From a checkpoint of a small transformer trained on Wikipedia.
Size: 15 layers, width 256, 4 heads of 64, MLP 1024 GELU, vocabulary 2048, 12.4M parameters.
Architecture: LayerNorm before each block, biases, tied embeddings.
Training: a variant of Adam for these matrices, 315M tokens.
Each number is 128 + 32 x the weight over the matrix's rms, rounded and kept within 0 to 255. Layers, rows and columns count from 0.

# layer 8 attention query, 256x256, rms 0.065, rows 168-180, columns 0-127
[[127 121  43 142 112 134 161  77  59 170 113 119 124 127 123 114 119 128  81 167 168 147 151 138 127  74  89 129  80 181 110 137 180  89  68 146  92 140 139 193 154 103 108 153 167  93 183  76 134 134 116 108 133 164 132 126 151 125 133  61 170 137  81 102 141 106  72  82 248 127 197 189 124 151 104 120 175 116 146 163 135 117 106 118 124  91  99 133 186 166 117 147 131 142 166 163 165 115 141 106 152 176 129 161 101  48 117  81 155 108  97  94  80  80 150 118 105 117  86 133  90  99 129 154 124 124  97 103]
 [135  79 156 126 131 158 155 137  81 103 125 193 113 104 133  87 105 103 109 109 128 114 108 136  96 121 155 133 111 158 144 158  81 127 143 110 121  99 184 113 100 154 168 136 157 154 130 148  51  85 170 113 100 170 133  66 122 176 135 157  92 130 107 178 124 156 188 125 139 127 126 150 114 114 182 151 100  76 134 129  97 112 125 114 103 163  64 146 134 192 105 129 101 128 122 133 139  80 155 100 138 103 149 114 143 106 136  98 103 105 171 113 127 112 126  73 115  92  76 197 139 129 111 148 143  83 175 131]
 [206 141 168 133 176 124  40 108 186 114 116 111 189 118 159 113  73 159 124 123 133 122 128 153 112 111 166 122 148 109 154 139 112 156 110  84 137 112  74 171 132 136  77 165 105  69 110 114 137 128  83  79 109 135 119 130  66 100 155 120 140 103 191 201 130  63 120 105  71 126 124 125 160  92 104 142  76  83  83 160 111 116 159 127 155 144 133 118  80 158 134 117 161 143 124 104 156 143 111 128 122 113 160 134 154 130 141 160 139 140 144 135  98 111  97 106 116 108 123 126 160 135 101 108 114 137 142 165]
 [137  86  98 161  95 116 110 128  88 117 116  86 136 102  59 150 159  96  79 203 143 115 158 157 142  82 128 117 112 132 135 168 145 156  60 150  92  92 147 153 137 164 160 150 146 152 118 130 144 141 209 153 159 150 129 127 163 155  69  80 122 171 111 104 114 165  90 130 148 122 127 156  73 117 103 136 187 123 152 160 161  82 115 170  91 116 109 117 182 117 126 108  95  94 126 121 122 127 152  87 157 167 188 110 130  62 110 130 154 157 115  62 138 132 166 128 136 153 152 100 146 154  72 102 128 106 100  68]
 [104  94 152 157 184 143  99 101  98 155 113 144 121  61 141 179 132  93 149 129 172 112 116 155  96 108 135 104  73  88 153 149 166 113 104  67 128  92 102 173 125 131 112 110  97 148 117 106 205 142  90  92  90 144  94 128 104 166 205 144 159  76 178 143 184 140 122 161 150 159 170 125  58  60  97 127 149  91 122 170 209 154 136 107 175  97 108 166 124 153 152  84 173  97 119 104 166 186 139  90 148 115  97 152 159 122 142 138 158 100 115  92 155  91  93 116 118 100 107 142 119 101 153  76 106 105 152  82]
 [ 96 229 121 107 129 107  83 104 144 127 208  67 174 134 132 142  62 141 125  85 126 158 171  93 115 191 114 117 173  87 135 105 126 109 154 111 146 141 107 158 157 130  83 107 125 110 146 151 141 100  86 141 144 118 184 117 112 100 154  90  91  90  94  75  98  86 163 137 166 124 140 125  96 109 153 108 130 197 120  66  80 108  76 112 140 147 129 129  78 112 134 143 130 164 218 140 153 150 111 110 132 103 136 104 108 119 144 163  98 109 177 112 174 174 122 108 124 165  82 121 138  80 143  76  99 150 102 105]
 [162 148 205 134 147 183 135 101 146 146 124  88 123 154 191 105 106  67 123 127 148 126 135  87  90 103 136 102 123  92 158 120 174 100 169 109 180  37  80 136  52 130  95 137 129 106 144 130 168 117  87 168 116  99  95 141 132 177 170 137  50  75 168 127 154 100 140 163 160 125 113 106  87 108  89 115  50 146 126 125  87 146 133 135 139 165 129 118  78 184 175 108 170 138  93  80 226 146  95 145 131  87 143 132 142  96 137 134 148 151 119 128 106  89 124 141 177 188  82 143  92 144  91  81 111 137 163 135]
 [174  62 137 191 136 179 114 160 144 105 147 137 117  96 131 145 124 122 162 119 203  53 138 167 185 110 112  96  85 172 144 108 118 164 123 134 174 137 163 140 118 178 123 114  95 144 105 174 119 157 169 104 143 119 112 100 106 123 171 112 136 128 179 168 157 133 100  27 154 117 126 105 129 136 111 164 136   2 136 137 148 116 143 143 112 162 149  73 117 106 100 151 143 131 130 130 159 152  93 199 115  85 166 157 131 168 109 112 161 183 113 132  92  78 139  99 105 134 118 141 116 145  88 184 108 134 138 145]
 [124  55 128 137  79 140 174 104 111  95 106 120 123 168  98 143 165 123 175 104  77 103 150 140  97  94 116 148 127 148 164 155 116 108  95 109 152  90 158 133  97 166 150  90 134 173  85 159 158 129 136 184 151  99 145  85 144 213 103 142 148 123 168 115 119  98  70 101 154  72 123 144  79 139 120 151 177  92 140 138 171 138 150 161 168 100  62 156 118 143 119 130 171  76 106 126 146  68 130 120 138 181 107 107 130 142 137 104 110 147 146 126 133  73  84 170 155 139 119 153 138 121 156  91  76  81 168 102]
 [ 93 126 115 122 136  71 108 136 100 129 129 103  93 139  75 185  95  94 126 174  91 141 115 148 144 152  70 114 187  89 167  83 136 160 131 174 128 152 145 136 154 105 143 156  89 145 128 148 161 110 112 156 182 117  61 139 145 200 130 183 167 159 151  49 157 146 149 112 133 149 159  88 123 155  86 142 126 152 121  82 140 129 190 135  95 145  92 115 137  99  80 112 107 118 138  74 136 133  96 101 107  80  88 121 133 173 125 146  73 113 165 144 127 148 146 131  98 130 120 167 126  93 147 162 145 157 150  92]
 [130 188 122 149 154 150 156 170 103 117 119 101 122 101 143 108  87 151 163  64 148  83 180 147 109 180 138 157 149 156 131 151  88 141  50 134 105  81  70 160 122 111 108 144  83 113 119 111 162 136 145  85 134 140  84 128 140 127 123 117  96 152 117 173 195 143  96 146 133 124 117  85 163 104  87 121 135  76 107 105 172 136 113 131 144 103 150 181 132 187 147 145 146 143 115 100 112 181 111 121 156 139 158 137  76 125 128 131 142 123 111 108 214 122 114 104 115 109  92 164 166  90 100 144 132 195 223 121]
 [163 127 201 132  83 189  92 133 157 134 149 157 181  88 130 129 119 101 194 103 150  97 148 112 154 127 161  83 107 107 130  88 155  88 141  98 185 145 115 147 133 174 149  23 146 150 113  83 120 116  75 133 107  63 144 102 117 132 170 150 107  85 133 159 106  79 148 106 166 140 190 162 105 102 174  72 141  91 147  76 132 153 108 111 177 105 148 139 112  84 128 114 143  58 117 149 116 173 129 131 122 138 147 116 178 135 153 137 183 134 112  67 139 149  84  87 186  98 156 151 129 108 180 153  91 120 194 149]
 [134  96 139 120  95 143 172  22 136 181 152  49 145 118 193 136 162 123  91 113 106 140  65 114  75 110 108  85 155 140 202  94  94  92 145 133 128  36 157 112  59 140 115 144 118 139 203 155 130 104 114 116 123 153 153 102 110 137 177  98  27 113 162  98 117  70 143 126 167  89 134 125 137 127  37 122 116 160 135 124 121 126 114 102  56 119 131 107 129 139 196  67 118 147 119 138 123 102  92  58 102 132 234 217 131  53 160 111 196 134 132 158 117 128  88 169 177 198  99 148 154 150 102  70 177 146 110 162]]
# layer 8 attention key, 256x256, rms 0.0649, rows 168-179, columns 0-127
[[ 86  81 133 155 127  76 153 150 145  90 154 103 169  88 107 147 109 117 121 138 151 129 122 132 129 115 155 191 126 184 126  80 145 123 109 132  55 175 140 111 139  75 101 129 130 122 195 173 184 143  81 166 144 128  95 102 160 112 134  48 174 175  89  90 230 147 116  62 193 101 110 171  61  59 126 124  91 174 112  81 156  90  89  82  56 103  84 103 181 126 118  99 138 154 131 123 102 132 207  90 123 181  85 130 173 171  76 128  96 160 133  79 182 171 138  90 163 119 123 156 172 128  30 187 194 133 145 170]
 [184  37 143 110 145 166 200 115  90  84 138 127  50 107 161  87 197 152 122 141  61 130 107  95 136 108 153 155 192  85 183  84 106 196  99 108  92  94 158 128  91 222 155 150  80 104 145 134 127 113 104  91  87 148 104  94  93 130 103 204  78 119 131 141 140 163 142 148 120 181  98  84 134  91 155 149  93 103 137  92  40 141  57 159  80 132  93  92 196 143 143 105 117 143  84 102 121 118 170  38 117  49 147 150  58 158 162  94 117 135 107 170 121 163 147 188 119  82 195 179 197 149 152 124 105 110 130 130]
 [132 148  96 171 134 129 115 116 197 158  83 165 149  97 165 104 137  86 116 107 156 123 152 156 140 169 141 122 121 123 103 123 103 180 129  78 141 151 145 131 110 107 123 112 133  58  77 130  69 131 155 120 118 130 155 139 123  65 127 147 142 142 134 115 121 123 109 168 115 151 109 185 162  90 141 121  77 136  92 150 176 115 147 127 126 149 132 168  53 151 155 120 118 161 129 142 157 132  55 154 114  99 125 133  90 106  90 127 128  84  94 104  82  80 128 135 113 107  95 105 102 127  98 140 129  91 142 183]
 [165 196 115 149 193 102 109 164 139  95 135 130 139 130 104 156 146 139 189 196 181 113 128 129 124  78 141 187 166 160 140 130 165 113 123 122   7 147 165 118 144 125 152 125 164 204 156 132 125 110 130  79 171 142 151  96 203 159 192  87 150 120  77 164 155 115 165  84 103 150 173 155 102  66 156 179 125 114 160 122  99  52 129 127 102  88  65 138 160 136 157 177 128 108  53 131 100  68 177 144 138 201 158 171 150 204 127  93 104 131  93  64 207 172 134 145 112 108 131 100 153 148 145 179 123 128  99  44]
 [165 148 129 187 183 123 149  74 119 150 137 162 131  83  81  85 204  99 147  92 158  82 151 156 186 151 126 143 133 122 105  77  90 132 149 125  67 187 189 133 141  87 130 117  96 185 102 132 118 133 130  74 101 133  76  98  83  76 153  97 175 159 127 109 133 153 147 159 140 132 124 149 113  61 100 152 146 153 106 128 167 122  85 106 153 180 104 124 120 158  92 131 113 156 113 133 109 149 122 142 116 166 134 144 127 144 144  59 124  80  61 100 128 152 162 119  73 132 102 156  96 143 113 201 106 100 175 159]
 [122 117 110 175  92 202 103 153 137 120 173 149 114  89  87 134 142 102 103 158 204 135 100 205 163  60 166  96 127 121  94  94 204 160 141 126  95 126 166 155 172 157 131 172 129 174 166  94 145 141 164 190 100 153 162  82 107 132 126  54 136 132 132 139  94 169 134 154 175 137 115  67 121  83 157  98 179 170 124 143 170 133 131 103 143 146  70  59 113 123 169  86  89 155 182 153 192 125  63 137  88 131 106  68  56  93  85 122 104 142 132  95  20 113 135 143 199  84 138 136 147  69 164  91 114 106  97 137]
 [119 171 160 154 135 113 123 107 160 135 148 158 136  65 156 105 157 112 149  83 125 124 157 174 133 152 122 171 115 173  94 187  51 107 116  59 115 139 146 187 122 128 130 134 122 116 145 160 143 169 142 123 139 110  98 142  92  83 136 134 181 115 119 132 103 125  91 161 133 114  72 192 129 102  63 131 125 126 123 152 171  89 100 106 206 161 136 115 112 120 148 114 162 165 100 191 105 143 119 168 122 158 176 168  52 126 122  95 116 145 155  86 109 121 121 149  47 141  56 138 141 183 123 171  91 130 145 150]
 [159  92 147 149  87  56 134  72 139  86 121 159 135 170 156 171 152 121 189  92  92 102 106 134 125 169 146 124 141 111 174 141 178 164 164  88  94  93 134 147 122 142 122 148  83 200 110 147 119 129 115  99 136 129 131 169 126 103 106 173 187 122  99 135 108 103  62 120 123 140 131 134 111 195  87  89 165  96 127 188 160 161 222 128  54 130 138 115 112 159 100 151 139 168 132 100 131 140  92 103  63 111 152 156  98 104 175 108 180 170  52 145  63 136  93 128  63 126 136 139 169 137  70 132 167 153  91  92]
 [121 163 160 136 182 151 127  92 122 156 131 134 151  96 122 142 143 116 179  97 114 152 225 143 112 162 105 163 130 191  85 139  45 119  94  62  89 176 193 119 104 143 131  89 155 163 148 158 106 102 151 187 122 135  93 136 133  89 135 152 236 147 119 134 114 148 146 120  83 121  78 159 109  81  91 149 127 110  98 139 167 104 109  83 206 182 149 123 118 106 126 142 119 146 127 131  55  86 127 144 151 170 127 169 116 179  95  79  92 148 106  61 137 154 133 152  70  73 104 165 147 138 114 201 151 107 173 107]
 [167 145 223 174  91 118 108 127 140  78  86 103  72 132  86 209 117 179  78 140 126  62 148 102 111  92 133  66 148  77 220  66 194 146 126 175  79 116  71 160 139 122 125 236 111 140 162  70 221 161 132 159 160 145  67 112 125 225 188 135 112 142 128  67 147 134 162 134 128  94 130  71  47 130  26 137 174 142 133 108  74 207 110  82 116 130  96 100 164 102 123 203 104  64  78 104 118 130 196 141  94 143 144  75 143 104 131 128 135 137 115  77 166 120 137 175 140 102 169 194  81 137 145 151 160  64 130  73]
 [155 176 119 172 112 138 149 120 115 159 156 121 171  43 171 111 161 144  95 105 105  99  93 173 131 127 143 166  23 194  96 127 136 154 147 180 120 176 117 124 149  26 128 123 161 134 150 181 124  92 118 131 120 165 123  80 164  85 104 112 138 173 115 101 115 129 142 165 104 139 142 125 111  57 171  70 143 142 130 121 124 124  63  98  86 139 137 116 187 125 127  90  54 113 131 135 124 171 113 135  97 165 162  62  21  86 104 105  90 134 141  64 190 130  96 137 138 109 174  79 120  98  60 171 177 141 115 180]
 [128  84 171 151 124 158 131 125  82 154 143 153 132 103 176 144 241  86 105 101 159 137 133 105 135 172 158 109 118 162  80 167  80 116  94 101 101 157 157 139 132 126 158  93 109 218 129 139 121 125 115 122  81  83 110 186 116  84  84 130 164 166 133 147 110 126  88 108 159 118  93 173 164 163 138 120 138 116 101 181 146 154 102  76 195 178 149 114 149  98  78  89 103 138 119 143  67 157  90 163 111 120 116 201  84 135 131 101 109 126 148  92  46 159 149 102 108 123 107 155 165 146 177 220 132 119 169 125]]